From a checkpoint of a small transformer trained on Wikipedia.
Size: 25 layers, 6.95M parameters.
Architecture: learned positions, biases, untied embeddings, normalized queries and keys.
Training: 214M tokens, 3272 steps.
Each number is 128 + 24 x the weight over its row's rms, rounded and kept within 0 to 255. Layers, rows and columns count from 0. Numbers have three digits each. The size before them is the row's rms in percent of the matrix's.

# down: layer 18 MLP down (transposed), 640x160, rms 0.0551, rows 178-220, columns 0-159
# up: layer 18 MLP up, 640x160, rms 0.0551, rows 179-220, columns 0-159
down178 096:143095153130142151105119115115152124133160145089158096130109143145095079157106194145141088096148107123106146129109112118141150113124087116141145083136116166113183103108131129121121101125125132112111135104130142113134116097089178109156138104158129151096156135170115143149198148089122133142132133139134139089120082163089125138131149125141122113128104140128089129086172119114152158149089118104098107141135104124156131121130116172110179126140149137146117099168158115112120172123097114
up179 099:141125130108156086155168124135115145140127117107125154133133162120148211165135144159134172121054146132141099095135118145129131163105134143153100150145108099107112155136149106114130159158156076131156144157142092118120110155160126143148114142185115153128129188137152110160160116122121148121128141125145118100138127130133115156123140091104140139124155111127113070164141147100153173173132144147092151155167119163124121136121106147122116092163098159145155111105142134130143111142151138
down179 101:098133087074195119163147107148135152158134134140133111154149163149138141144155127109132101094140134146109090111145146108124104168122139119149124122129148117126093152120127141126126130127081134150170119148135077122080133119121155131104165135126160127169161132126164164139168084138104117118117122132139100134141171108119155197125090137117170129117086116128156130140132156145116123141108087173100128073170125149123119162128085108151128161134094118133102129079124113102136132116116148
up180 097:151145150154191162138137173142113123105120096102083122122157151129138123127114124109135088137115160107153109103111170135086087193112143115114124111108153110150128126113108136108106156123143135091179106124123149115124092131110127077129122125104129169117149081096169135121124126133166126098149130148121105113090109122072154083123125130133150120138104151171125142140163096142138177104164158136144151127129124094127166086115119122081132131133117161112113146126107121179106117122106105
down180 095:086137105154162124156164149122128118125132156126126177175145136145137149149129120076106142150131117123103085155154096148151104125180121150115115136132163126150126168109157147118123101140133115146133135129121173130132110140145134146142127123139153116140124117176029126177156111117097123122152133127123145118111167115133087121118112119151098131164111138117151127147104089204126120116094152135116135099112127164149167140159139128089140097130131106154113122132127120132130122164203133
up181 100:124166171192125135086093193132148144092121104173132124131117098065089110137136123115129142112164138138115110137155136107125115130144112103140119147096123110158150152127128122099103089124066138145148129173113127154131130131124134092113138137116125130102132171144112159150137129118156106129163102116146154116085087100127136177171128134110125099125129149098088157121130108140134122103159157167112141141139111108109190109152151152152116155148132120153136145090127136116167135177102127
down181 098:126129138141129105102092128095137097160152169090145148150151121110153098149160107106083146146162127116144143165144100147103139107150060153092110155123118111106112126132123106099094131168088159145113143106100165137108176116139158146115105111124120121107146117175139102140102145113147121132155121131134095149079107144111162131104145113107107124174140122136125102126136150126097117106113118111179107095126107065142114144133107107189123113140083138107126112100093109137095132133121177
up182 104:141183103121124137152113136164093099132130083115100131114146108116145162118101121127124160154116144090154140149111141119124146124105160144167105162141109126161104125118126166104169156117116129147133115111150121130110144140138100155095155135140126164131124128133152124125085166118132156184135083148105163160096104056096103088150145152183148135155136146182128145138112106112167136139122180150174114117138141141133147188162140146157145121137126137129149124135107116176128109132152133
down182 103:068137154084123110133105146150120170126129133137125117122097119131130139189155102138134163161134098117147137126130114141136062075113096136123079113143126134111093178127120101093132107070147136143123127108139103154164125113153134147091125107143119162104096128168099129120092130130121119100104124131118119182171150147142142128143141146163180150128112128146152138154134123118129115085138135099169097151089139134156130106100119144098121151126158086136136109118086102113144146182130105
up183 096:163143104088103170113138113117097085114078127106108161105126135096146123135113133156151121173092122113150107150101158131112122159155079096152132156086110140115143130120128171198094104131120133153107100141143127128154132128185117111087146123109124124097120128141129119155108155120159101128168119132130134144139164123129128135161115074135166109120096148123118105115114107089127115107144121120132092149116158118077134120176131144091136101123094159160133088092118123146109101162121084
down183 097:126103167147120162122092158135145152138136152113134175135153160129129179143096170111144129122184104146179100116115144142094151113160151128063097148113112154097088108135144110092141151117113106134083112158134091133110152117174116138131123100140134126154102113127130139131133147139120146185138132129138104171182061183139137150115131125114104144141123151094141138129149138095145121095086117083108111103106144103137140093141103123113140105134147125110142110143097150145103135139145116
up184 100:133100165121154107157135156180137176120130145170152125156130134106158103141135148134134130121135143134166126167099144166149105070120169113128075175139140098173116163104149119111114146116103085116147151128133137121131131117106093112164103159124121116067159154125161138127090145139129134121084148106157171107139137149136126117106086158176140123158099145115127180136125140150103118119104152118125138092142139145124134124123114118141167128096125131162135148163128139177156179116133153
down184 107:139111118099122105131098118160128119082140088131144156107142098138157114140100146152160117090125103139156131099138113158104086122129132149111162118087143142144117148097107155164097097081121072125096139148150144151102113122090081087119072140103145105106110118155161118138138135121150089129100152112114130121135164124106120128072125133134137163129139141140159155113125131115132110101073147137152197108100188116091090106115142111139127100150145099153127104126093107133137116118129118
up185 097:108130148133118106133153105161149129119137163185119126089146135134115160107116116088164116116096155155127101162129172108151098165149139149115166129077133164142150145118116126113126129118149128152140190109122138112162137135144118125141136147140086162191114072107156122151122151154148106093154095140122126084140142122119172120082105109109106134118116102122127111125122151138153147175098112179108138118109103091138132105145131102136141127104194124153088108127117092137120117146170130
down185 099:162116120107148136121140139116160097116131116127125118167142117123164044122157119108112116148152116124128156134113076131115152151134114104134111121135115074152098081097124169117103158123135125154118101143160125126157127142152109127101158097140105144121129141141141139093102079102144105103098144134100116135136125162126135115111171122143125142142162154151129186174148137150137117147147117152149153079154122158112149150118162185140171140133085099096147152114141146138153152081095169
up186 098:124117111120107150138107132112076148108100109122092140129145153141137125134138161130078126114163133117099117122045142123073127150119111122135065128120125147096126124147085111059090160157117146091113136168133127111165137144127130128162140100141098158137147133116091115139119105103098090137105131110117096123130120126120175135134107091152139155132140120160113099178159152111164113134110092113130132131100161115080087155104143108136137145168117156167156134094123151152117130138121135
down186 093:121153084098132153151138138119133123151141098068137156120134146090152108116153135117117138141146136126098147108136094142147124112106118153144138192126098107158135090146125188123129091129116120110153164117116160119104129119134106150132119078142117097128146147149165115112144118165112126130167117194135127134080166127114113117104083130144163088087116176113119151120104134088076130128149107159130124149134102127183154086121152120115148128150115117110127084131125115079126132127167157
up187 099:132152154137114131134137120121170132090116177122137128085131121149124093095105139111166147143121099132147100122159123168150136127151132111124140198128118155124115126127142149121140180136103126130114180129162153146085152147179135090149101132163109178132134110124123154150088108105151123116136116114146100088107115094108084123132137142134140135063107130111101107164080149137127123136118159202137172148147098114126149138135114099073095109113129109136137126095123152101105129112128113
down187 099:131126150103134142154154119134137141130140156159141105116109121110127122137148127115149159133057124124104166157136095157142164213113101090163149130099164153098102138099143137100148117126123097180123158130144137106124126133159130114167136143129109086107147136074137130110086149060136120122110147155146114091160150159132127100131114138117140126108140135154157190178105077133125113115141121102129136116132127147125132113083113138107126146116089111086141152119135117159163103121109113
up188 097:140131103108185116163145114122110137109111126145120140121130104107097127166151136152153110166125086116140138112135133120112153127133174132192104178143147133111144173159102134106181113119147148105142129168124145107149108163162131140116190130098120147117135108162127138132106073134135139162118121173142120129100104123080129142103118153161109142146132108149106089129121168105141134154096135133118179126152140113125092136122090140162068096152118141157137145156147125131159090130084111
down188 099:145152142139139169095130177091111110136171111127117086139105180123100119115122113130128139137134131147119137081124116129082134091112093140134097123067123157104131156123141116134157104137094116074148132148115103105103078163092141075113097085127138127082123131140128136164103088115150146151120113116144139096145125144137184096124105068146149122161120100139116125147137125111103087124125128145134094075120128123138136147125134131150118107135152132140109070137169142120123150171123101
up189 101:144141100086134146119178139111149125145158122111095140135112136156135157143141112087178140116121150097132164113147125130107133158121145127172141132141160075199182130144191129109104141160130115148120105139139131150140139129114113127138146130118143136102139155097154148130088139140141123109154124140139126106080156159111119143125132116141208064095115166125162127152120180106119114107171082146116161112183142120153126131131149145113124141137120150122151115127119160107157152116128117
down189 093:123123145162125126168125096143118145081141105100115147144132152103127091121112133114111153151161081122126122160111125157119129080156162106115127118122116144098093127099111117161147130104152167123123206114171154159134105117195141093124132118079107127147133136152131149118149139160095094127135115131106153167146102099135132135117116122102100152102154123114156164100125083138156132174112175081123100150144097140112118120159156136142105146110125134133081172152140151102125125113136158
up190 098:132122160121132131128150147169138139188140104167122127171111120104159101144132084122137135131183097127102133147107098116149153109131135125111087095107154091117166131135092157124127132153089139126127097129164133147113164152155108110144099155134127131100127102171132171143169111177142124144095116153107118126169158189149169144141090140117143141114118170105089153139104149120140134151118132124095166165182142161145110164127133141101125096157145117095098130137153129117136136122160120
down190 099:135058130087103074151116168117169105125051066140139145124106164124161182146172120129134127102120165119179104152126160119148113167149126068139096143133119141138118108086150180115109127122154108140117118123114132143157128127077148145113120129115120117159156153167119154169172098103125131118142142169133124140122122119151092113088126105124117160118135119138145129118131102124135128111124133125169103107137110139108131135131137136093170173141109128114103137126113132115123145112122122
up191 094:104119176103101136154154119122160115144108179154100112162119126110069158115183137139166131112107139099125158131125088182146141125161135116136127143102105127138120158141123127176144140161126123080116129101144145159131149142142166117104116106125101158108114117148145132141125095157130104166100128129055122134110139140145179152192163120138169123140122141131145116168084127129150167120111114113136136123142138131148122156144151115107163131135131168162156159162095132132150136165154135
down191 098:113091155114151147146136116117123096179126113143131104141110113128127135164106105092099111147175127120097146147129119117111098126146114135057102076099097118155107082090116110175130154146140134078108110128111132113125112175153150116142150133096139148120100104088143135172124159128094114113132105119119124120122129117114146120152140119147101139162116073115172150107140106111173124139151117126128127154139155151129153087144066152149079151155116162162124131138100116091166128132100146
up192 104:107097098093145119182145133111112163129155154129089146072127112136162157140135136093111110108123085104110123124133099115118108113131111166106147123112144095117138107109135125193152119108103136117144112131139121124117171104150176176132149125186136138163147178124123108113138114154141108107091095117129121143145141155159105099142124072162165137152123102096121116133123124127117169117143166117124148125159106138104114111107097122136115146136104180167102140137134148183133130172083122
down192 106:137102139058114130110148139156128151150149114099128139137104134134179103118091187133120100141109126136119133108134153131128082105104094148149095106156133101144126144103127140134187151145122155134096142139118117143117145128110097068138158136125156138184104133145156119151111074132142098114112115112101116143092127170123107149146114114116138146172169124137165105176117110102094095168140100147165103190137120154142091117140161141111122126120149135116139153157128162143103123146104146
up193 096:146135148163121157137117120147146135160121120162142098125111136179087171141125134119167087134120113082149100137127122117121138108151132118140129148113133123123131122095052106165108166117138149156150135081132168129122185105107138079132128100118183138112141127100128143157134158120087171153161106141118129162130149110099109118120146100100121169139152121159119143177157102115165150133135120127145111085099060127133121114117099150147120119114125170139122086126109161143104101120135146
down193 102:140140141117135120175138121104174164119117096143140150158102128112122157118130131111140091153152130150176201152125122098122111118112106139141166179111125089143085111122119126132109123131117117114110124097168109109102116109175119071124111114116147119115157140134114087137163137079113168136155073169129153111141149113130168094116143123112131158098149143128114103112111135159108102135137125128100118176134194089136106117118132117128137145165081121126120066125132128151124116138153156
up194 103:147141115142137107142104113107149124159117147150144106134129099099107117174083121131137102129194095141145119140095135093139139154143140129141123173165118146105138196101084136139124124155123156145143153141103116134133118127106186127163150177182111141137141135087112100174129160116135097114178136150132118147155095139142119104101114145123151123133175141153126125156103100157146170114116168113134135109145139086163151133132108097157140137167112108122164126158154117091111128157104155
down194 100:164128090102098151138143125088096140142149148126145151113104078095139128160125106138119131110139076135128137134120113116127128073063161096158126119132111118081169102132153106170119125106133174114081123153119126158124160175173149148107085120123135136143158139127134109126164129091077151140132127135120135122079121090107129146133155109088105107136113120093123138140143107137131099079127162146090143163148123144126109157163127151134143179142131134123142125150088141165121117142089117
up195 106:162109131109151143135131116114096133131065114148119124124154150151068152149145107116172137125196116167116163165130113110114166130126123124118160123153148174132168115112134131125145133140129152163143129119109185177138144115151182112136133134142072152153132126101130146110150093132102078160118140126140145141125107123091087119093144118146106116115155098135111086109115137149097113162153170135160153147127115104109143118153126154116096102124076111162120131102149109119166143147113115
down195 103:107100102118123150137104127147128108135123153138147110114149117140151176133110136160118153081074092131139148129146113149174146114102144126179135175149121105100148137113128126135124130134174141136165148124148104147140146174118144150124120169193114112129135100089092086150113110107123121113133110124111171140079154135137098094110154104103150117123113183134125135120111193160114116104128101093176111110122084152140125183086124139110146106147128100105150162129131092138108114124126136
up196 098:121141087144175103138138128135124129156152152148122162129182151118123140126180146098119143145131120105141065108157120142139111135160124127133109093107133130155125118130128128119129125149115145163130153159144147136191162126131110151150083150143154150127100086146090149151131143146094105132119115106122114114169131143088141177094153113161130111140169110140136127094114124129177137179094149122135108123111139141124095164111073110144182119169172160148114142137118087144090095141136125
down196 096:096140148121166166124133162089114122130167131107087113125169152049085100121153124148119123101149090098118125138173124117090140125093130108144122142177137049176128132094118111162156147141152118098136169136160114148069155127112127112116130119108120132149153096148153153086117116111134101135129102142113122106097123139145137157113172138150147138115126126147121154134141171147147122109133109128118124119118091151113122158129127133162171077105146143104095124156127101151144149125126134
up197 097:100136132104096151120150148144103145121106106132129125137150151142137121111124137155127098169097151080147138129126100130146115114160152109140115108158143091155167156145136149125171131147115153136110146125139118117124097108120117111159096167101141107104180151102143153103093139071145136132114095165182140137246151133105135113186102122127126140111133151113119131135096156129175159143143143107153154124159155116129144127126085098136139108129127128135076150099128123148105132115121123
down197 092:150116132136083092111141125139141124150142155141116155112134164092158167111137134182105150092129171136108121142162123103130129124146179109132113146153130115096127155095152152111096151126123147158161152099140110117078156150144137089127156098148179164135105097128137142160117168145102139162127164092109141110083117141147100129144170099123132079106158154138143136141129126139119106129129096146088101106127109127146090115138181162110122143144104135128133127141130085086145161089172150
up198 105:111141135118125162128148113113116144156121112117087148159107175098124142132185151109146114100126105098132201097106135124140112161125122124157097160146122101122098142153115116137124131173110185106132100144172144144133128094112148131138153127150111120109138149168176132162151135117164098149149125139163158161122168124134133123143165123154128102131097156149132173154114119123111092100150112167159130134173130169122104104116125098113163114138123146162156149113085103171111138123146176
down198 105:126086147109135114131128118108161072133096140117086163089141125105124102144139099197155094141132078156125141131128119153156112131122145139133149131145142113173147157109135144136094137175168129080127102148126094109133120139101120160082163120154123094105145160179145159105125140143119108104158101099107140129119111145113155147098135141126112106111100098114124141079115150110121101108161070135095111133122099153148115120136119088122146118101090143164138156117131115133144158093169103
up199 111:196114114102090156123093159193116130144133088097099134123120170145148114123067132150138129111127131137146125140132117115088126140091150126123142079141116157150100148139167158142107131116120113142119114118146123124177110121135142136110086131126152139136138140144094116119192142135179140156132102134144149141136134143161148122128112096118165136169117122159138100126128088156093094151149100180125127141111139142102167141133128115177107130109127094105100160142110165115092094162111162
down199 112:137085102151146155122123125128134090168143143096139123115115157131131143159132157117106068077163137115098068132124126107150135147140102145172149132123134122091105127125087142184103178180114128108093113134086150160110131149148114120109119160116115136117151092118151156187111120130117121145125088133125135089104142141157154140143108121100135122114128137125184112175131144108063137120166108104153122123114111114140159114124108120150078146164129127132090114095114121130098122112138150
up200 106:137072181075151136165163163146115141115113144132150149147136152116107166163136144116118140112150158141149173148175139127121141116165092085149131160169123120129128122131142105124116086124097149148139132149176145153128132173126169150121110110131124136116153095113128064144086125151141152110131137112137117126113154126180123062140126128118143127192148151140161154119096166091090115112152135113121163138135131127112151128154126133109113133153105106166132110083138129103133113129121153
down200 105:134092125070115093149140140154089133137121147147130119090147099096092157126099122158113144069106142104143130131103152084189136125145138086150164127094170153129107145127132129112131098089146064130170110110118140129145137131150146131139111120115123139138083166130156113147137133114103116130101133070135073115083140102135166127133149147142131130106110140145162163144129169126120104121110131103162156127153158141137091133142133080152143152120146118092109120139141117098110100124128077
up201 094:124142145109140108137074144121172128087135161073177133138118176092167100083161144140146118154088100145127164132166122108137106119107139127105108158126107181089113126131089118113100112168118151158099129143131131133160134144090144156122134107141135125128186121113117146137130174174117122144152107167154107157160091117135162115125094126134125131112146117165110116119138128131141093105137158133118143130146102151155173130127180148168129114160149155101122107147160128092113132153103130
down201 096:102118140149153169108174100142097087177095132114156141181151147122111123108123102130076121103138136102097078122150158151139134132181124108132171086129170138135163130149145124117107154142121138099120106110107131125177159135141107126107130145140139151103103119153122136142214142138138143150085116110161149107087116119135141145110154123095134185092160128149089095127135120174142105131107122134135147151103140170132123122142099125147135125110125141132145150118135137113167177144127113
up202 103:084139152091126172142126137118079100107082142096136108117124132119101132123172142116136176157155134136110110096114116091145169103110182123117146130142102119114129129140105120152142123158112170149140171119179179098106087157149112155141156080136152132146123113103122136105155126128119183107132116101097114149132114057120133122119142139138173159135150157144147143134147123138162131103113142124136089092117160131165170131141125112168114125146164133086113101129125161118099148131130122
down202 096:159140101122098128137164143146077094116118105102138124099109124121120108117140132126071120137115153108136099172123116099149096100089123143158081147151097121099106109124168135148192096124127104122173092122124126146117143104121104164110089140162124153112127099129129138187113142141084112144144168146124136090133128118089148135119102196091121113109103134121153134125117109140086097157132124115142129137141177124119142119146077128183104097101131116155134107147142146099170138135130136
up203 123:075095095121108121151153139103126147124138114116163140153143144127165061140151129140145117129127187117156187114148136090106146179116121083132128116130109137137142098132129114121156121156136120094140142112100159127137116086098119164137127103145146128186180107137131191141183128094135131149145162127139154132149145095162075120142190144135121129131137138166129105098107134104156145157154109125124168126134115156147113117121138142128166096147125138101158103132138137138098134098129131
down203 115:142142130123119079117111136140164125110143080096115109112111113154122121194118129110137075118130128112119139114164171112112118147120103121122129142119138103087147141134139080127137143177172143117173121127122105139079103156114184114146109118112138121146148125146154124137117133144118121157133138154125109132163148107160101130128115160150082138152211130133087135145092123070142085116144114137163098134130165111116135136103137174136149139097130124087137089105124098130148130101102173
up204 100:127138150120154122157125167127118144122125113121140099101101164106129112144145114153121134142126143096123112160134111135091134110105139143173160129136112106131145144128145111177120153092186156123136157148107092136106086134110136145167161106123082117178161129133129119072131113134095119142110106149106108138092160174134133119131165176099091089076110130092122119137151118105122073155124117142140150133159120148126147103120160141160174112161121138113163144170132105080114111118098084
down204 102:141146173146116148144130131125153141142114117104122130137127087148087161120113122136121139143133152129112113168132102116136069167108115127123142117111124117171115181103169110097114172157148142143149107118157174150090136118152131103145139162137181143159176073160110095071091078131079083124104138156109102168164132123102141103144151155122117144119145117128142105151144148078151108151124121113136128132102099116115160109142110096152118127128147116125139167166132114098130140143119151
up205 100:147127159134125138109136118157083125157173129115132116132131104146121121155138140144122127134152140113143132141171128136121150103138118187149095124124133152132091142188140172142134151129130148086180125116116154131125135130145147145133116067164151127142151112101159110122135092155141151174155101157109158133162097081141180142150117132146153130094134125114120132092131130091151111144145114122165128105117148157167144125150127132174138121166110138133152138155102106179160048134084145
down205 101:138139139146171092081181131141173109154160094150146149149106104134159152121141162097120179155121141109129112133136118142177097127141099157136118118121113123091131124144115125112103148141131124178141127115151127126174097158142140097085094119144142124129088132111163106075112131117131091141139130182087131133099141128140139152170098176129120135148146096145144122109111133070120142137095131129164117124118146119137174128125147134147098100121141167111162125121150107147165115113072166
up206 111:125092133127109140153150151169111165135131150126120150126124124122133096123137093123087125108107096113135162099083131128172145108172118167108100138153167123157156136165144159116108146122141087105155122114131170109092147135127146118116106132165097098136104122146175109074135150126163153102114126112115147130178126105160159117158150103142138119085104093172132115170113144142068119140128110119129096148150123098129091090129104127136151119168143140134122128166154128153089179159117128
down206 117:106115122100100112148129151144109131113160114166115145137055153168150156129080116121144096096150112142154138145113128099121123109128119116114135089127161125162109141126157094101138129121127127104156143136152118153163136141170088146178102166132138120147075107157158110120125130120131143122072125112126157099145139088113118127147168089117084107113112085126143129139109136168121122199123180121144137154134156113110117125076121109125086133144087123100159121132159137169144148120138117
up207 101:159156172130148142165092142147144138122130121128094143154131144133146134107142139108111132092176125068136163127159147124147147152117109134131114111150100154123149109102130142077100085150152136121119138134090154130115169112152194118104111112165168143128126141131133140073128126144110133102104146116134126141080156125179128147096153127140145105157146119125142126166137113160135133116113114132141195113126121098164122113114148144088138149141157106182126144150142149136122117116044155
down207 093:097160168120080134104095145074111139131110120134104175098117073160116129127147140124108132100137129126128115098122110109140135108132101128105140161106169163130136143158122151095146131144123137156125130117124124118105106120156123146119112186094142154138156160095123107115117128141109123111111142133128111153151131115111101105117152138164123091165140159096160084092126139108159133111104075171118096137136143177099080090144138149117175133153186134123099185122140131147152112172127116
up208 099:126164151130115179134120111121116100141121099140135081152076151126154117100114150104119106151132088140120121181103151090140142090086109133109142109140124135137145113175157123152133118110167103166104118169148133113097139121151109163103093153125112153181136110170102147140127136100104116158137155127127146121143118111121127114100154185136115132147112123149118089114147168071157133136074171128124122097126142137123131125122137138158101096099156167124101101111124101180101098148150127
down208 100:114154132126143091111115142154137160174102101160160115114129091143128148135123115163165138113110130159128114111139120163162126097112156147089127116175131097054094140136122118178129121112120112138116097154147155135111131113155103068165124128106114136149130092125121150124097126147098136143125139167109087137112162090095104153168080119082134135152104119156144106127130103138149106166119129129123090176105099149168097128144146134106128125129091124127138172133155121120104158100086109
up209 106:110098166128091146150157097133156117121119152152138107111113128121137129155152149126175106160172110081141080165136125098103130131148107128124092184141162118132134123107184163160183145137128124137132124116124100142128141122153141160107119139152154149113118158150116110135118114168136192155139143084098131148199144119149109118149124076119083110105109135153123088112118146097127098133136115114138152107154147124101138088148131112122126107145105115094148153102170140125132132120083157
down209 108:105101100115155048102148130136094168157136127146185088187140146108153123150145151176105153102136099134139114133149164125147144167132123122079116131093144108116132103117136114078139101123117150141156139127118085112096093150144124110121166150126116168110139140090107179124134101109145142101119147132147111141105100083133119155145156135112082127158128117106154098141146117119198141130112105122106157127112164103084134129115125116115107140145136113139117152144157167123135142122131139
up210 107:161160113177156116140125126137162113117084103132142104129095106107089118143122115130077101100133106096106125135145144121151123157148100105150133129125165089127153115131110119133165112149123185115122123131095216168152141145138140154164087105116126137156165114143140123128102140141112143123126100149122131144109094122150114171134108169130147160140170091102139118132174133096113153160159107148116159112118109127130173124113107155133125180165150097128168134120108152147120130130140180
down210 098:132142136106138147120126093108097142138137109128144088134132153137118130164157141184137114102112131108146107176131131163117148110134153112123129110092145135107129135192105116134123075118104138158176104131128168091145125171112131175161098148088127147134107168129136113091152082119060138106105112167164121166108143131117122148085130135157125135152136175125149145143121134123145154117124127114138115122138130106132131217115138136144175138147152111112133143124166089132089153116144133
up211 099:138095088116113133140142112174161155141091128141138168123148117126102103155147113167103117117129145113107146128177126111190130113118186147110178133148178136138122105125131119119097118154122134157159161154119126145121155103083157113132156108122141112134116101103099122158142118113163127192183096165127141134141137139106101109127106115119124123124135112106075135110139110114127072122102130128155136100128166145133095124174139125150124091133127142181182148092088142122138107130135153
down211 095:145141129124081128098141121081097112120141171085116145122114130137147133096105131101150150112150135162134100134120145145104089176129156104105107122123137126154135144067116091152143165144115129166184107135120144111148149149172098101138120120119126137178111177127105107132104141156136130129137131126106155137100108120083128134140132120093083098159138150174147156150093153138197150127128124119123117145086134146122107116129134091103141108146146143131162109123139156127118115153129043
up212 093:151110126127160169143111119107155084074101129131127108120137161105090138119135150133161128079131107088130123106123101111135139115116111137144158129116139115140149148139149107093101117129107153149145162144132097131099147082170112041148151129077135176146094143149091117104146118093155112116083110149135108105133091136127139132143144109149117109099108145138107115151149113121096115145114142187129118121147097118160143114170160126096163112135119145148123147132128172114153175118081152
down212 098:067094150163148145112090146152112158099103083124122153143149106127183154137136104124123152105128144185137125130134166149084132119121180114148091143142136124135163098146092136111107132119127128144105142131144132101134110113153101159119105137142070097128135117094109152094101118136104171137110153144138152146101128145119141106142128129131144150151130113140110118166143090140129145182158122164084088134105138128118169141077080105116127066147119107103160122113134100150139102133115131
up213 101:136148149151143112141129161107140124167103158138114101116131109134118095073159148094127121112130128118122155132166129144164110129114163124123111135135151102144088164139130104174105137163124134098136116117168107093154123114126139087140122085104144158118121093110112076147143101131107128139121134119114100108186151114093122134157119149097119115163144087149140084169071133183121095096151145125127117180134084120133098108131131134153114109153146150187139124136123164083124103095148139
down213 104:070095107131133108182123134133118112134113157130171102117123143193147099132108126091114123156129138160127116131115143155130111054138172133119097120127168088161111141160149136107111125140106107142139144114145149139105131104092142121140116064115163143128129106129163107063135146132158134156154117097164094117167139148116126099153088119137097110112158136163139087160139154092143148108132110123142119152160115082139128098138129119143144130184133130171097106140121109125126132148143123
up214 109:146169158128119125137146102141164122117106135144141169172176096090131155132079189109151068108129103117174122115163135128153119134135170131123152133180147110115125108132115171066177133107118129122129159146138145150071148135131183126139126117127137130145165112109094094117091145108146099141144149120127161106112160136134155104122162124145105129117160161129138130143116132112157165135120096109132169136125116112143135173182128147133124128162129115141120107132154100106176141119113120
down214 095:126103186110128116089170089156104091071131131109142167127120125094162132079155113115116162152136158135112093183108163122169125117147130112115130146120131141117124088153109162105111094101105111138116065106160153144111098107116157142108150102124157132132116127143165093170120132137144156164124144080136127156158121134122137119118149176093118124109102101146123119142120108132129141107076110119119105150114124111104139131080110111116135112102151144095123145176132123146122072150123126
up215 097:128129093133140166112084144160169156125104154130131112159107135109125127070137149148151169158127157121133153128123124187104179128123121108165121106110130157111117111141137123145116104184137103132155157134171099141118101140128142154148108127201154108106155116119146109102131135129084104130110114077120111090100152106129162149154122123146125144141099159099131138116142126102147147141149127124079140114121131136128116121099166085103129110125113074119128127098131092116130199148089114
down215 096:101133157100112091188128113104093110138082102147114124126151143115168133150127173149175102128162145155138103116112131113128109145134102115153096097115099106147162179086164144132167180100121093122108098128152153126086139139121123084135162157124117140133124107113129088127146120143125114123130118168133158118154097166164117110140099147163133102096135102121120121076119095146133131136097148149135138133135167118125144158102112088123110129118116167142162176105110141089158103130125099
up216 107:138157106116148103137118139107137163120114128126145133168157166151146158151100148118149105158109079111156093142119151150104101132153106124140145104116116140104124153133101142147128135151110115083095128092151139138150151101132143151126144121142170122138122193129114088136125128142173126156174138141137174114098137158101085082172173144149158165111126142128156121138175143156098124138103113137128160119163161118143131132148143129107123144122125092141117162132175092076113164135116191
down216 109:150176124076118120135131056095105098098151119114134136172120124146130153152087125083094107120176123129113093165119161109120152167149114109109149096125116126134070134138077122160116153159111121126106149080155087119138104125131120133146109128128178116124133163112122120120095164117116162111103148146132123137135126182096128088109111139089108127126121171127125110125139090128119127127108115133154126113144148093165140096108144103164128181133141101114140168141114149144106124110095147
up217 111:118119158142123161144146085186127116128111111141121121166173132160149115156111143131096137097080123087169117109113118132090127131142118160110140152078121152117131103128091123176148135115130055121106159130095134060123137151145085103129132078156126177140136121137115136123139147121086090112113188121164132100189145137137133120103148137138125112129159117147095103127167141112163095156137115110111116136111115104119148123109128102137132115139117134139151116084120126144147159104115145
down217 115:123128111149142146153129089205133078156070115159137133118140120161130110157129133128134102102107113099128113147135164165096113177105114100090157135135126157139150092129115131177114132126138123133108111111137142087110169167125145137174108123122116174146104111129162146140139127104096094144187164107109140142154086132119131085123136135101127132113145103142090109140142111124161141144146091074079120151133112145112110137104097103114107102144158093128133143117110159147139152158122145
up218 106:107114144143164102138084148189148137141123110098126124195109129103120128097185119130129176083130131141132082150140142081138142164151096092097130103125095164132125137135135141091130159107170134134121131125120139128104154139132143107118147092147117166113090179132130118154195124141147147148118092107150107101130151125186107126141145110063128120084114135100131133118137140149165125124110152102109094102094111143125133120140144159157144131123163108134111132139115122131144080133147123
down218 100:114134099140159164130144121078094075135115149148115147160149135086118087125144141144124151143094083129120140139134133081150108099151163099112141115135125109107132150109111119163116162108086092150136102150149118087091115175117116142099174127100139153090115112133114098127094142172122116084138108115148103139149101147101116151131133127112143159108138123156133150066109122129103128149135137072102111127116144143168146109109120186135127163168114110175148114107130133173119109139150128
up219 091:129154090133123143170182141167148104152122171150123100181184099144125133166139092148123150138124133147150123135136144107132123146148121107173129157177106104171112177127119147164147093124122116147076112108131158124125111175105104102089112112102137159183124091114148156137131132150069159140150103135128147121129099079094143116145119120160146108108144163149096109126126119169128132108126128131132119137135148136116168141129140161135180128107142125107107134144179136145107136111142121
down219 096:143115100084108156132085120144131165110137164113131157121123124142136146077151106142158113151151158084162116139122120162147149075128135127128176106162140134145116135176125134141102109120121158127112125116108126137113130117079135157148136123149156129138156157141150128096156137170125148117140095187102148105143154093100095121110138150114135156149123113128120120104136185120116120155121105141129145072117153138129141075130159141124134159121143120122075081127145128184176127118069100
up220 108:168127161137099110095129143120193123121122121164157114138132139156132156131180109135140169080121160143143103138157117128191125107133097137117146115115101121148076117127150144139078084127073140139135166159155107149107172155121101120158106137156125130092177143166109129119110166144111134167130089129129140131096103112084141165143133143123178124100128146142158158155132122150126116142132150115147123124159110133116138133109113130128144121147097138201164110123120143136111105142117157
down220 100:104131158133082084135132122094106143138112104153130113130135104114126112130140147099152166134149141129128144148143158081149167143131115151136129093093115148136103125111073077145116102143153101122161122101169165127103100117128135141148170110106150103132093142162133122181141112134149172141128106171124101142145077067076122160101150146135074145140114122130143081144130130121121107123133113080115104119116170138139117135155092106101127107175100143126104138105130132086088122140122136